{"n_layer": 25, "d_model": 320, "n_head": 5, "n_kv_head": 5, "head_dim": 64, "d_mlp": 832, "vocab_size": 16384, "activation": "swiglu", "norm": "rmsnorm", "norm_place": "pre", "norm_eps": 1e-05, "positions": "rope", "rope_base": 10000.0, "rope_fraction": 1.0, "qk_norm": false, "attn_scale": 0.125, "bias": "none", "tie_embeddings": false, "parallel_block": false, "init": "normal", "init_std_qkv": 0.0241, "init_std_o": 0.0, "init_std_up": 0.0241, "init_std_down": 0.0, "optimizer": "muon_variant", "lr": 0.00669, "beta1": 0.9, "weight_decay": 0.052, "lr_head": 0.00593, "grad_clip": 1.0, "warmup_steps": 200, "schedule": "wsd", "decay_fraction": 0.866, "decay_shape": "linear", "final_lr_fraction": 0.05, "batch_tokens": [32768, 65536, 98304], "seq_len": 512, "doc_mask": true, "z_loss": 0.0001, "train_tokens": 367300000, "steps": 6089, "dataset": "wikipedia_en"}
Each number is 200 + 20 x the weight over its row's rms, rounded and kept within 0 to 999. Layers, rows and columns count from 0. The size before them is the row's rms in percent of the matrix's.

# layer 18 attention key, 320x320, rms 0.0465, rows 206-255, columns 120-159
088,164,218,177,220,217,182,183,201,198,203,215,199,209,202,204,200,221,192,179,188,222,214,216,189,201,209,233,191,215,185,199,184,176,251,168,233,192,210,210,218
097,220,194,199,164,210,179,221,187,182,205,241,210,212,193,196,205,206,202,162,206,167,222,188,200,171,209,209,199,183,172,220,219,183,202,152,184,231,232,168,195
106,181,168,253,233,234,194,194,176,175,216,207,211,163,220,237,196,195,186,239,184,144,194,204,209,193,224,230,234,201,179,220,232,190,195,214,194,183,246,164,244
115,190,184,196,181,192,201,236,215,161,191,194,214,215,153,207,213,215,199,220,165,203,241,240,152,185,217,203,230,215,206,178,181,217,201,227,191,205,179,224,200
107,191,184,200,191,193,190,248,208,217,208,210,185,167,191,183,186,209,218,196,237,178,194,222,195,208,213,215,193,184,210,200,238,188,167,223,198,213,172,191,209
114,199,222,184,177,171,203,216,227,199,161,210,206,193,202,196,156,195,176,199,215,179,169,222,210,200,186,209,212,200,221,176,226,224,187,200,164,198,179,230,219
117,171,202,176,226,187,202,205,179,196,190,221,202,190,174,219,173,198,213,194,196,208,243,200,178,188,218,249,198,208,168,205,191,206,211,185,170,188,197,244,207
117,220,196,193,218,184,211,235,168,199,220,225,203,227,211,166,215,213,222,188,181,170,172,168,177,201,165,166,198,235,226,190,209,221,162,169,168,201,199,186,180
120,171,191,216,164,204,245,207,200,211,230,187,188,196,192,195,154,223,207,202,173,209,177,199,244,195,195,187,164,186,160,185,219,220,180,186,208,200,207,246,210
125,207,224,193,174,171,224,160,186,234,192,198,201,198,173,200,238,212,202,202,171,245,188,234,203,194,216,187,206,179,193,244,188,229,185,166,200,224,195,185,216
130,209,163,185,176,179,193,203,237,207,189,197,199,230,207,176,218,218,189,192,177,187,198,214,186,186,180,167,194,194,204,171,236,205,162,208,208,210,205,209,186
130,216,204,204,189,226,223,193,181,146,208,186,217,193,206,192,212,218,206,226,216,183,221,218,247,199,175,171,195,217,182,214,201,200,206,205,190,220,195,227,209
130,213,198,220,210,204,229,162,199,194,230,220,185,220,175,205,194,235,210,210,163,183,224,202,223,219,197,214,172,178,243,201,187,205,224,170,199,185,195,215,183
120,189,193,172,183,212,225,219,196,191,239,237,257,185,217,184,205,205,206,207,222,200,218,196,217,186,231,230,194,181,215,218,194,208,194,187,206,216,185,179,212
127,207,201,206,193,183,196,205,208,178,158,168,228,171,245,198,194,193,206,205,195,202,212,187,202,194,200,183,193,200,161,199,197,198,194,193,192,218,166,227,205
133,232,150,186,223,242,213,189,173,203,159,206,233,190,205,190,214,211,194,186,194,223,216,200,195,210,195,189,181,217,188,169,210,191,212,195,185,212,170,150,201
129,166,207,172,206,247,207,190,175,206,205,175,204,215,177,189,187,232,209,196,191,218,200,222,173,171,163,194,191,192,203,233,199,166,190,225,175,185,188,211,218
130,215,213,210,196,229,185,218,217,204,228,182,222,196,210,206,226,225,227,223,229,180,215,234,188,202,215,162,172,219,168,190,229,173,218,260,182,207,176,240,202
066,160,207,220,219,203,206,224,232,225,226,206,207,205,210,252,185,206,211,205,190,178,211,206,199,190,202,214,183,194,196,176,221,215,221,210,202,205,226,189,175
066,197,219,180,194,164,230,203,158,174,196,222,236,225,207,179,189,219,221,206,204,224,207,194,200,198,235,217,188,210,205,179,176,197,197,200,187,197,169,196,233
061,172,209,233,209,206,233,203,202,195,203,206,187,179,198,207,141,204,200,214,220,198,214,237,170,201,194,214,222,198,173,191,170,216,168,203,199,217,213,218,222
069,214,211,185,188,248,183,174,195,177,167,186,192,210,219,155,179,235,184,161,205,234,220,179,211,233,179,192,211,196,172,197,209,211,214,235,228,210,199,213,222
066,214,182,214,205,217,223,183,212,194,189,151,208,194,222,164,208,183,213,200,212,201,181,201,234,206,172,178,183,215,189,210,233,196,220,167,215,206,196,213,211
074,213,153,179,193,187,204,174,204,194,205,226,217,204,223,161,197,183,200,198,177,209,198,214,171,188,194,204,196,188,211,175,207,164,220,176,168,227,193,197,197
071,220,161,207,208,177,173,158,170,200,229,213,202,223,208,203,200,213,218,221,216,222,193,210,205,199,155,173,255,169,209,191,202,222,204,216,201,193,203,229,183
080,173,206,186,211,221,191,204,204,201,195,206,215,204,204,196,224,217,185,214,180,208,193,218,207,197,197,199,167,220,194,187,212,208,218,169,216,222,194,198,227
077,215,187,212,206,203,179,196,188,192,179,201,165,184,228,211,193,208,195,211,209,176,182,186,216,201,173,199,201,172,218,204,221,196,204,236,158,202,231,158,237
079,193,207,202,173,165,224,199,197,215,255,234,205,216,220,212,202,203,230,170,198,204,176,186,200,200,226,171,242,195,195,206,185,230,214,213,205,175,207,184,191
082,235,189,192,166,210,171,190,192,194,211,209,205,188,191,196,210,201,220,198,189,173,250,179,201,184,154,194,209,209,179,172,196,211,234,165,178,209,235,179,167
087,188,166,213,166,187,230,202,189,187,183,166,202,196,244,193,180,180,236,194,235,206,213,194,200,180,191,174,155,219,193,224,203,183,174,188,204,182,181,203,238
084,254,197,180,224,204,184,227,198,211,202,200,209,178,230,202,211,185,190,245,188,169,170,174,216,187,182,210,186,178,180,193,205,200,192,225,183,193,208,176,223
074,210,199,206,181,170,187,215,193,246,224,196,171,177,208,208,206,210,189,209,206,185,162,192,187,193,163,209,212,177,202,195,191,187,169,227,213,166,257,208,190
086,206,214,240,219,191,194,200,199,222,183,214,214,203,203,173,155,193,189,224,192,192,193,212,184,170,164,186,243,190,208,180,161,169,202,229,185,213,209,168,208
092,226,209,143,201,213,199,223,175,185,225,233,196,210,213,202,177,207,196,182,215,196,229,208,222,196,158,214,202,175,217,188,200,200,183,202,216,179,238,215,204
102,192,196,196,193,223,201,209,180,210,217,225,161,221,208,234,160,170,225,201,235,203,174,233,200,198,168,199,189,203,221,239,187,211,196,248,218,189,200,203,201
106,240,192,220,204,181,184,174,208,153,234,184,165,231,191,211,213,202,213,185,197,187,222,156,195,193,184,215,230,188,210,180,170,191,182,204,208,205,227,185,178
122,202,183,216,225,199,194,200,217,163,213,202,212,201,194,203,216,206,213,190,194,240,202,166,199,219,185,232,223,215,216,219,185,208,211,177,204,193,150,242,211
126,168,186,218,213,192,193,196,205,182,203,227,226,202,166,210,191,200,184,186,162,178,192,217,183,206,228,196,221,204,152,236,197,212,200,240,235,181,209,182,159
127,175,186,172,222,206,174,219,204,210,158,237,215,191,183,238,247,167,171,162,193,197,158,205,211,250,189,226,205,213,202,229,216,192,217,179,208,221,150,217,200
121,206,193,179,263,223,184,183,198,173,186,177,193,194,199,185,226,209,169,182,166,190,198,233,188,197,216,183,189,207,182,179,203,206,199,209,214,191,203,208,217
132,199,208,173,250,192,211,198,180,183,195,174,224,186,224,201,232,152,204,174,200,224,204,201,235,173,180,189,171,168,198,239,231,217,202,190,184,187,241,210,186
133,198,181,242,220,196,175,193,142,197,172,169,215,189,175,174,219,190,221,211,195,208,223,219,186,196,211,223,204,186,213,197,229,184,200,163,178,209,195,202,204
124,217,177,214,223,210,206,181,201,218,165,230,188,221,200,201,195,195,184,230,202,172,165,182,203,189,180,192,212,203,200,195,196,214,201,177,196,199,187,199,196
124,200,185,195,157,219,208,199,194,207,192,212,192,179,202,175,231,231,229,226,169,206,191,183,217,195,190,230,197,196,199,180,199,243,212,212,194,215,227,224,217
123,206,213,207,189,210,206,179,171,215,183,148,181,194,199,197,234,208,182,216,176,215,209,203,168,176,198,246,218,204,171,210,226,213,203,161,182,179,206,199,192
130,192,211,204,183,224,204,231,195,196,222,199,250,184,206,178,225,173,184,167,192,197,174,229,195,202,202,211,172,230,196,195,189,195,210,163,207,240,162,204,222
128,148,210,231,203,207,206,194,213,193,169,187,192,212,183,228,197,206,187,168,194,230,183,191,206,186,202,229,203,190,231,200,224,220,185,172,171,212,230,230,197
125,214,211,169,223,181,174,180,200,206,224,187,223,229,191,273,205,197,194,211,204,200,172,171,199,156,198,172,212,200,192,219,199,188,230,199,210,202,183,165,170
124,169,220,227,163,233,181,172,184,188,182,183,216,172,200,194,207,201,216,218,208,179,165,201,204,190,172,216,188,217,215,208,182,175,173,195,222,202,255,219,230
124,164,216,193,216,205,202,203,197,200,174,209,173,235,179,208,209,180,214,184,188,182,206,227,208,200,202,190,185,168,174,185,222,191,229,202,215,218,178,195,223
# layer 18 attention query, 320x320, rms 0.0451, rows 207-255, columns 120-159
086,199,204,205,218,209,184,226,210,176,230,230,170,210,167,231,183,204,203,199,206,217,191,189,209,213,173,204,202,201,199,201,216,214,182,225,216,184,211,155,179
101,187,226,218,222,187,198,205,206,193,221,192,206,169,203,237,157,179,231,195,224,201,199,191,207,191,184,218,205,204,223,234,175,218,196,219,203,166,183,195,166
103,242,172,205,218,182,220,191,191,194,195,210,200,206,187,224,165,198,224,230,169,211,222,191,201,180,224,184,218,221,212,169,203,193,210,207,229,203,183,207,184
100,232,156,183,193,214,207,207,183,195,160,200,181,190,202,160,172,218,218,235,221,227,198,231,196,232,213,221,174,219,204,156,223,209,194,206,189,190,201,223,241
112,214,199,196,225,193,185,214,231,203,181,168,189,183,212,219,213,207,172,212,215,192,185,203,203,190,230,210,204,211,228,209,192,206,150,198,221,182,181,203,162
113,198,208,191,213,236,208,205,208,180,197,216,204,190,170,244,209,183,179,204,222,200,235,185,166,211,193,223,209,211,172,195,159,198,219,172,181,215,187,230,186
116,204,194,188,223,197,198,210,178,198,234,209,180,211,183,213,238,190,208,203,184,204,196,188,203,166,175,164,222,221,217,208,189,212,195,174,189,143,231,206,175
119,187,202,207,197,203,166,209,197,195,161,205,226,183,208,175,191,220,191,144,167,181,163,173,230,203,171,198,202,147,191,216,201,186,197,191,198,199,207,235,200
123,167,196,191,206,150,177,232,175,234,237,219,225,210,141,180,196,183,180,206,215,231,199,213,239,201,202,206,188,181,242,225,194,180,182,184,175,229,223,173,194
127,216,178,218,209,210,195,192,197,218,182,231,166,241,220,164,202,203,198,191,175,204,213,207,187,212,217,180,194,195,234,186,258,204,168,210,181,200,189,194,143
129,209,207,210,206,203,206,186,207,187,195,208,225,203,185,184,204,233,190,214,209,191,217,207,225,194,230,188,200,245,181,200,202,221,198,208,166,198,208,213,205
125,202,211,220,169,211,182,144,206,196,237,201,216,229,216,206,187,216,182,192,192,191,220,191,190,226,215,202,226,155,221,205,203,207,243,227,213,190,220,173,210
125,163,234,157,222,242,224,191,214,230,212,240,197,181,207,196,182,183,207,206,167,196,231,194,217,232,194,211,208,210,179,202,188,227,189,187,191,209,207,173,212
118,202,202,194,201,213,182,229,196,166,200,157,242,211,221,185,164,204,227,181,209,175,203,195,233,184,220,184,184,229,202,201,190,190,232,177,191,201,178,199,206
130,196,199,223,216,175,202,178,202,199,171,191,216,177,233,183,191,224,218,196,206,187,219,192,160,197,194,201,164,216,161,178,166,212,225,179,184,212,175,190,223
122,172,200,176,171,217,224,194,168,214,183,199,211,183,211,205,205,206,194,199,170,208,178,207,183,176,195,197,152,212,200,175,200,193,197,219,210,196,202,223,220
124,218,211,224,183,175,194,196,199,196,198,168,184,183,204,195,180,220,191,194,200,191,203,185,205,206,207,176,184,204,201,212,215,197,192,215,189,223,199,220,187
065,220,240,173,197,188,254,193,208,218,210,199,204,167,197,198,184,177,223,194,188,232,187,187,199,211,177,215,200,191,219,181,189,167,216,188,189,240,207,198,231
070,187,206,251,227,184,195,200,196,204,185,220,192,207,174,223,191,184,212,180,178,199,189,257,222,200,220,206,183,212,178,189,203,184,175,171,197,194,195,241,180
066,222,192,189,163,192,181,215,206,189,233,202,213,195,175,169,216,220,198,247,208,158,215,184,213,243,236,171,211,207,200,222,193,194,227,217,166,205,163,188,252
076,235,166,219,173,197,198,190,235,196,245,203,193,207,190,212,211,206,173,211,211,178,186,206,217,190,194,202,202,214,184,209,220,212,189,190,168,239,208,164,211
073,226,163,200,196,204,183,181,209,206,196,196,216,192,225,184,216,190,194,179,179,198,184,185,184,233,202,207,200,176,208,226,197,189,205,201,180,195,221,194,211
069,222,241,219,195,202,174,201,187,217,193,202,210,217,242,242,239,179,205,206,194,204,192,225,233,199,222,201,167,186,179,207,220,230,196,169,227,178,184,198,177
068,209,215,191,178,215,234,223,170,226,216,219,221,211,186,186,169,192,202,201,213,230,187,214,218,183,237,204,179,220,229,229,189,182,167,192,199,188,183,187,223
073,241,154,205,196,218,215,198,182,208,198,204,200,202,185,200,196,210,194,170,203,191,196,189,183,145,222,193,220,200,209,191,215,213,200,221,197,210,215,217,178
080,244,203,164,178,203,204,158,168,209,212,202,187,181,213,149,226,184,204,208,187,233,210,190,207,187,210,212,183,220,201,185,211,246,160,178,219,210,207,211,186
081,188,210,177,222,190,230,223,192,190,203,186,213,217,184,214,203,209,191,214,211,213,213,196,242,169,174,216,179,198,208,186,179,189,192,193,185,184,214,185,221
091,185,178,206,215,206,185,222,200,224,201,215,221,181,199,191,192,197,157,158,211,201,221,156,192,243,189,206,199,222,246,217,201,208,179,239,212,168,235,199,191
085,205,232,180,198,181,181,205,153,220,203,206,214,193,206,207,196,200,215,226,218,210,185,196,204,213,168,203,215,197,208,179,179,162,219,201,213,191,202,173,219
091,204,211,164,210,216,215,199,162,190,222,214,174,219,199,204,210,198,170,205,187,239,182,217,220,198,182,188,206,219,200,192,163,227,209,167,172,200,217,181,195
087,191,210,198,216,166,229,213,200,212,200,220,207,218,195,214,164,212,200,190,201,182,175,202,199,179,194,203,211,202,246,184,189,174,200,238,189,188,225,148,212
092,189,162,252,220,199,191,186,198,204,219,194,225,223,221,229,196,185,196,190,189,207,213,187,231,204,197,189,197,192,203,232,198,199,197,204,195,192,178,218,159
089,177,195,195,240,174,206,223,197,200,226,166,183,206,207,212,185,191,199,190,222,189,184,177,203,224,192,184,217,168,201,179,164,194,223,231,197,203,192,204,209
097,200,236,222,207,233,219,204,236,212,220,152,211,244,179,208,168,179,222,208,177,200,199,224,190,201,182,180,260,188,213,232,204,177,230,202,173,210,199,203,169
114,218,187,232,209,196,183,192,184,187,201,234,179,183,225,221,187,205,188,199,204,171,199,186,218,205,163,201,244,200,231,197,218,206,209,217,190,203,235,185,177
107,205,221,209,230,227,211,211,196,182,190,167,185,210,222,188,215,207,219,203,176,190,223,214,191,236,200,210,214,173,198,228,185,213,215,187,173,255,142,233,199
126,190,217,227,218,176,195,212,211,186,220,174,202,209,228,208,177,209,193,165,203,167,199,190,214,190,205,188,228,229,175,176,212,181,200,208,234,204,222,192,176
119,164,169,214,187,214,155,196,223,209,164,207,216,220,211,211,190,182,172,202,183,187,169,162,227,206,166,202,221,205,179,206,207,192,174,227,169,225,171,193,173
114,259,186,204,221,192,209,194,199,178,214,201,222,188,201,160,191,217,194,203,201,191,193,220,176,194,210,180,213,187,196,197,227,153,184,234,222,189,181,184,205
128,177,212,208,223,194,191,197,194,178,191,185,220,195,217,204,222,154,200,185,201,217,188,190,214,162,205,235,196,184,205,235,201,209,188,179,184,191,195,189,184
129,216,193,195,223,194,190,209,159,208,208,193,212,186,187,201,200,206,218,237,197,206,225,197,210,189,204,197,191,220,205,184,209,198,209,171,230,206,194,200,198
113,183,218,205,189,207,237,210,233,242,190,242,211,214,203,196,209,205,193,186,204,184,216,180,190,220,191,213,207,197,197,179,182,232,177,151,215,203,186,199,190
123,184,190,188,188,246,218,218,181,213,255,217,191,169,189,168,218,203,174,209,184,193,209,187,211,212,207,192,189,195,221,157,188,233,221,176,194,192,218,220,207
126,190,176,209,196,200,220,197,197,206,154,178,194,215,198,200,164,205,188,219,189,196,185,208,197,162,198,208,196,215,200,194,232,198,176,163,201,190,229,218,205
127,207,227,195,191,206,198,238,200,211,235,199,216,190,225,174,235,213,210,171,216,225,172,223,245,211,171,193,185,191,216,188,198,193,216,179,223,211,164,211,207
122,161,220,212,208,222,186,221,197,221,192,212,197,207,192,224,180,172,190,174,208,208,202,196,187,201,213,261,210,228,262,195,198,206,193,202,213,193,194,219,199
117,199,153,219,218,179,178,181,197,165,186,190,194,228,204,245,192,190,165,207,222,194,162,206,246,185,203,185,241,195,209,207,202,199,229,226,202,191,220,176,170
115,169,229,222,201,191,206,208,193,197,197,172,179,190,166,170,226,199,172,177,167,197,177,241,215,184,213,216,168,182,214,219,222,218,187,198,215,242,220,214,198
120,176,215,145,178,197,224,206,217,193,212,218,238,202,182,186,194,243,205,170,217,195,193,225,175,227,220,205,182,190,171,177,223,199,220,239,231,204,174,202,199
# layer 18 attention value, 320x320, rms 0.0808, rows 192-228, columns 120-159
091,189,218,223,235,212,197,233,211,229,175,187,197,216,227,206,162,208,195,183,201,229,206,188,210,214,193,174,184,193,176,142,202,194,184,218,210,203,212,197,164
093,169,222,174,220,162,230,192,197,194,208,189,178,190,215,170,184,195,194,189,198,199,199,172,177,150,176,218,169,190,191,207,205,208,205,213,176,199,182,202,205
095,227,208,173,188,202,224,199,179,212,181,186,205,198,222,204,164,219,187,172,204,212,230,213,214,189,173,184,195,189,212,208,196,232,229,207,224,223,194,215,215
086,197,175,249,223,189,206,218,185,174,194,201,197,172,199,221,188,230,176,246,197,195,217,177,193,195,202,230,170,194,170,201,189,197,192,235,228,206,220,162,207
092,241,184,191,199,196,222,215,203,176,223,200,164,190,210,197,187,173,228,259,215,187,166,192,223,206,207,190,217,174,193,208,175,190,200,206,220,224,164,219,204
088,189,185,162,216,197,202,210,193,203,188,172,204,218,195,223,179,187,246,183,195,208,217,206,196,186,174,179,162,160,183,194,213,212,192,226,207,219,222,193,190
092,188,171,199,147,244,189,222,172,181,190,239,203,202,187,202,201,213,183,203,218,185,166,168,217,174,209,200,189,185,196,201,215,171,232,175,208,168,208,206,162
091,206,211,176,203,210,226,220,230,168,152,188,218,174,207,181,219,201,234,187,199,164,223,184,220,214,187,223,237,215,203,237,213,212,194,193,177,186,192,206,242
097,217,179,152,224,208,197,207,194,199,166,186,179,206,190,180,169,213,199,220,192,188,196,204,183,172,201,167,190,208,199,197,216,199,226,213,222,201,210,208,213
088,181,177,183,190,206,196,191,216,243,200,217,203,176,197,197,192,197,184,193,202,176,221,209,210,195,209,182,178,183,202,192,232,157,182,202,193,221,197,215,204
093,204,169,208,228,243,207,235,203,222,186,204,202,211,198,246,198,203,191,184,216,220,208,172,165,188,192,200,197,179,212,195,227,197,201,212,228,227,237,195,221
095,190,171,211,202,178,185,240,159,213,211,194,190,208,200,189,219,182,181,202,199,216,227,154,164,183,167,184,212,186,176,202,212,186,207,190,168,185,212,182,190
091,194,192,218,167,170,242,222,177,205,189,187,209,194,166,201,191,192,237,221,199,190,214,181,202,200,200,208,174,183,161,195,218,214,190,160,207,194,190,208,195
097,203,194,198,207,217,236,181,215,217,226,202,179,192,216,188,204,196,200,200,189,213,226,201,169,211,228,198,182,220,179,213,194,204,227,222,217,212,197,215,200
089,208,208,204,204,226,179,226,189,218,200,190,191,225,212,225,217,228,193,213,236,177,221,180,175,234,209,229,160,152,182,215,194,196,176,180,242,208,225,180,197
087,171,204,218,228,178,185,172,179,195,217,196,217,222,188,209,216,174,179,203,211,202,191,229,212,204,195,203,170,170,203,204,193,236,200,214,216,189,252,215,224
092,215,231,204,188,212,237,167,203,204,203,217,181,213,176,196,185,191,180,182,197,209,198,177,207,224,209,219,201,183,208,220,217,226,192,167,210,200,163,235,169
096,223,212,233,234,205,185,210,202,244,217,188,186,211,206,207,213,230,201,217,204,189,187,193,199,194,179,179,225,210,208,197,194,192,176,200,190,189,177,183,181
092,222,160,218,219,199,201,187,219,186,188,216,199,200,183,218,179,223,178,209,209,159,201,197,171,235,207,197,211,168,198,212,198,176,197,204,226,234,181,230,192
089,179,185,166,182,232,192,197,226,193,176,186,200,191,184,178,185,228,208,200,189,191,214,183,204,206,225,198,181,217,229,196,208,192,208,183,221,229,223,219,188
089,226,221,171,225,217,178,205,176,196,223,163,197,203,171,166,175,189,196,204,200,203,197,215,230,209,199,188,205,118,230,220,194,185,182,203,181,225,229,172,195
098,214,207,190,191,179,239,198,163,225,191,227,223,138,178,199,191,175,220,223,207,227,213,233,181,190,190,208,222,176,181,178,224,184,208,196,214,225,193,194,215
091,200,189,218,185,185,196,211,181,210,196,232,209,192,194,208,182,206,214,238,182,207,227,205,167,239,173,205,214,184,203,174,223,202,159,167,197,184,216,188,185
090,195,165,195,201,170,204,209,192,178,204,174,202,226,256,189,195,193,191,180,216,204,192,234,194,194,217,190,190,218,196,197,157,193,208,177,213,211,212,223,209
102,216,184,217,219,189,191,178,192,211,204,183,195,231,238,179,184,169,185,182,179,222,216,171,203,225,215,208,196,212,186,171,216,177,204,189,195,188,192,200,198
090,211,176,185,215,228,195,225,214,173,218,207,220,222,194,210,179,193,226,210,210,223,208,194,191,202,227,165,215,196,207,203,222,212,184,195,148,205,221,192,191
093,225,203,226,211,181,173,192,209,171,158,202,222,172,197,204,185,171,188,226,219,210,204,171,229,168,182,204,202,187,207,195,189,167,196,194,166,220,192,218,194
086,195,214,194,216,217,221,214,196,185,203,181,234,215,204,173,177,179,174,198,225,212,221,201,190,168,265,166,204,195,206,274,238,181,174,209,179,184,203,211,191
096,232,220,211,196,193,206,194,215,175,190,216,176,190,195,182,216,215,182,183,200,214,220,242,169,184,178,249,192,185,174,206,202,204,196,205,210,199,220,180,216
092,199,206,204,193,179,183,171,205,195,174,199,208,198,194,191,199,208,243,196,200,185,186,202,183,207,164,218,203,214,189,185,197,205,216,173,183,250,171,209,180
093,169,219,192,214,226,175,204,157,198,206,210,235,215,204,217,216,183,212,206,192,199,189,204,200,238,210,193,171,209,203,170,209,207,226,198,214,183,215,206,193
093,220,212,200,200,212,221,209,206,157,204,205,187,174,195,199,192,185,255,210,210,185,220,217,181,195,188,196,181,202,174,203,218,234,211,173,203,216,217,215,211
086,199,201,193,203,183,177,172,169,223,201,189,197,229,163,193,224,208,171,164,218,175,212,201,197,196,199,201,216,177,175,196,184,185,208,196,206,211,204,220,202
096,211,187,204,237,256,215,187,191,197,208,211,162,190,228,205,230,206,231,243,179,171,198,204,216,204,207,227,195,208,222,184,204,182,186,205,221,181,165,173,235
088,216,167,198,239,201,242,187,234,221,166,213,228,204,205,205,197,236,239,187,205,210,190,162,231,194,188,216,214,215,190,222,186,169,200,202,192,193,218,196,161
097,224,201,228,181,205,197,222,195,198,210,178,187,204,236,188,180,191,139,191,236,206,183,189,169,192,212,189,215,194,215,184,208,233,175,234,176,205,192,178,197
090,240,185,193,252,199,203,201,225,196,200,205,207,195,224,187,194,168,219,163,179,196,196,209,183,248,154,207,223,205,192,185,202,206,206,245,216,188,198,190,193
# layer 18 attention output (transposed), 320x320, rms 0.0723, rows 192-228, columns 120-159
090,259,226,210,201,230,214,209,204,181,215,215,192,210,204,202,216,202,242,211,210,232,162,187,230,206,198,210,202,209,224,207,215,210,210,206,213,181,192,202,221
092,207,184,205,193,189,214,210,199,199,208,179,210,206,233,241,206,172,202,191,161,234,208,227,193,208,225,180,251,226,196,163,187,168,192,167,231,201,226,178,182
095,203,197,237,194,218,184,227,177,158,218,194,227,219,237,211,196,184,209,163,225,207,245,180,201,187,203,216,217,235,242,199,218,226,227,213,194,209,218,215,230
086,205,226,207,204,215,227,214,205,191,224,198,213,187,222,174,216,208,174,203,205,219,213,220,174,207,212,199,213,194,203,208,193,206,245,187,192,196,217,251,226
093,211,193,179,180,220,218,199,229,220,192,181,175,221,189,195,203,193,200,217,177,194,183,213,211,224,198,188,168,225,159,225,232,169,215,206,196,180,205,189,192
095,199,206,228,221,185,224,180,219,180,149,217,172,202,170,173,203,195,211,178,176,219,208,194,224,228,218,217,222,235,227,216,198,187,185,229,195,194,199,205,198
091,232,178,194,193,157,223,182,156,200,232,161,227,243,230,186,205,194,214,225,201,196,197,155,188,206,241,246,198,202,207,181,214,213,191,210,238,193,183,199,211
094,202,212,204,231,197,174,179,185,213,216,190,178,205,205,181,206,200,209,175,190,188,219,202,192,234,223,194,218,171,244,206,232,232,202,202,228,206,202,194,180
095,185,223,188,206,192,205,221,185,189,175,188,202,185,215,220,182,216,171,170,184,192,203,202,183,167,226,237,232,197,215,157,195,217,232,173,174,199,163,213,195
086,183,227,228,224,206,190,204,213,183,235,207,193,207,206,193,208,200,209,210,205,180,210,188,219,180,212,183,192,226,197,207,208,186,214,187,202,215,204,179,189
091,227,194,165,208,188,183,185,243,187,176,216,194,197,240,148,190,209,210,200,186,205,206,176,184,187,215,173,222,166,197,211,212,228,231,188,192,215,189,166,183
093,176,172,234,215,231,208,222,179,218,199,171,220,174,215,216,180,179,179,159,200,195,182,188,197,211,202,219,204,163,194,242,182,208,227,230,178,207,176,195,237
091,196,183,216,219,192,210,215,223,210,188,216,212,202,202,238,194,223,187,215,176,196,189,193,213,253,212,191,186,208,202,219,182,180,179,246,240,162,233,210,168
096,189,213,227,215,171,186,213,188,191,183,193,177,168,171,208,209,225,170,205,198,152,200,206,222,237,178,243,192,184,239,199,201,195,204,186,188,183,201,167,180
087,196,206,187,233,161,224,188,199,197,207,212,206,218,196,227,190,178,203,195,184,173,200,216,176,197,185,212,177,201,199,180,208,194,207,215,180,214,197,171,195
090,182,213,208,173,206,201,225,181,200,160,226,196,189,198,204,228,216,224,234,208,163,190,214,230,196,222,218,217,202,152,184,193,178,219,212,243,225,159,195,212
090,211,263,229,218,223,149,202,210,215,211,200,193,212,216,204,219,210,155,195,186,219,195,184,214,169,227,210,214,178,176,208,154,194,176,220,181,184,224,198,204
097,201,206,199,211,205,201,203,205,220,201,195,235,189,172,204,244,192,218,217,214,199,219,200,200,164,188,193,201,214,181,187,166,198,197,187,196,194,201,192,198
091,221,246,171,216,177,237,201,169,189,204,199,162,195,219,204,189,150,200,151,213,180,204,184,172,179,192,203,199,207,184,188,209,207,206,181,204,200,179,219,201
090,181,216,209,239,169,195,199,220,198,182,219,223,217,225,161,200,207,215,191,189,197,201,170,209,207,198,171,185,174,198,223,163,194,214,199,165,191,227,171,199
088,237,242,209,179,199,216,218,181,187,136,227,207,182,203,172,217,198,196,218,196,199,203,184,181,210,183,221,188,229,212,230,173,208,189,209,174,200,182,214,217
100,192,180,247,198,194,185,196,199,212,176,211,178,227,219,191,165,215,166,198,221,193,218,208,193,228,235,201,218,204,207,222,231,204,177,220,210,237,191,234,217
092,218,216,159,216,183,209,212,202,167,199,184,235,236,249,167,194,179,188,205,217,206,179,199,236,177,210,208,179,188,213,212,226,218,180,178,174,186,164,239,217
091,193,201,208,196,169,197,189,180,187,153,219,206,206,205,213,190,210,214,230,180,223,208,222,202,257,221,236,214,195,214,191,187,207,200,222,209,213,214,194,176
103,145,208,192,221,184,190,226,184,184,216,206,170,195,196,235,214,157,212,187,208,198,189,175,187,216,212,165,204,176,203,198,181,202,192,252,191,203,204,181,187
089,207,207,165,214,206,240,200,206,195,210,205,191,202,202,193,237,189,188,216,204,204,221,185,217,209,197,210,189,181,218,198,171,228,192,190,178,199,149,198,209
094,224,217,193,180,223,211,210,186,194,236,195,191,196,216,231,189,216,181,192,213,211,192,216,172,236,182,189,210,207,189,212,182,182,217,187,225,224,199,207,228
087,235,206,223,181,226,215,181,209,177,169,201,169,194,181,205,192,212,210,209,192,224,209,212,183,223,172,211,199,193,197,132,204,192,204,209,209,218,229,210,193
096,205,197,203,189,213,190,185,175,196,163,229,172,206,170,235,204,229,204,188,212,176,206,243,172,224,205,197,187,197,201,221,177,171,226,179,221,184,204,173,208
094,171,194,181,220,181,204,180,210,215,202,186,214,196,171,234,193,190,178,193,212,173,185,197,224,162,215,163,181,186,209,231,171,168,206,209,208,147,186,198,215
093,205,197,187,221,214,211,216,224,212,173,212,223,199,197,194,218,165,215,186,193,241,235,206,145,171,189,240,213,247,207,214,222,189,209,193,195,199,205,208,235
095,176,214,201,203,191,193,182,182,160,221,165,190,222,216,237,190,212,182,186,204,186,215,183,203,201,238,213,234,209,231,194,223,175,189,201,185,228,192,208,174
087,190,211,208,219,175,220,195,201,158,200,221,235,176,215,230,170,170,220,226,225,192,171,246,214,194,239,221,229,196,228,232,207,187,173,252,174,204,158,196,186
102,199,214,189,170,168,193,234,190,212,200,185,212,207,184,181,203,192,208,174,247,199,244,195,243,206,193,185,172,206,198,229,203,170,208,200,216,224,216,216,209
086,178,184,212,168,223,198,207,194,211,216,214,215,173,183,138,197,203,200,191,202,220,206,201,177,207,227,173,196,187,209,200,162,238,183,183,168,227,180,208,200
100,200,227,197,202,214,221,189,177,199,217,262,205,181,166,185,194,195,201,213,187,182,162,185,229,166,186,185,220,205,224,213,197,178,249,161,207,175,200,205,195
090,239,173,218,180,181,202,216,208,236,204,175,161,179,202,214,207,231,205,203,176,221,243,180,212,178,242,196,192,204,206,141,182,213,216,174,162,204,192,208,195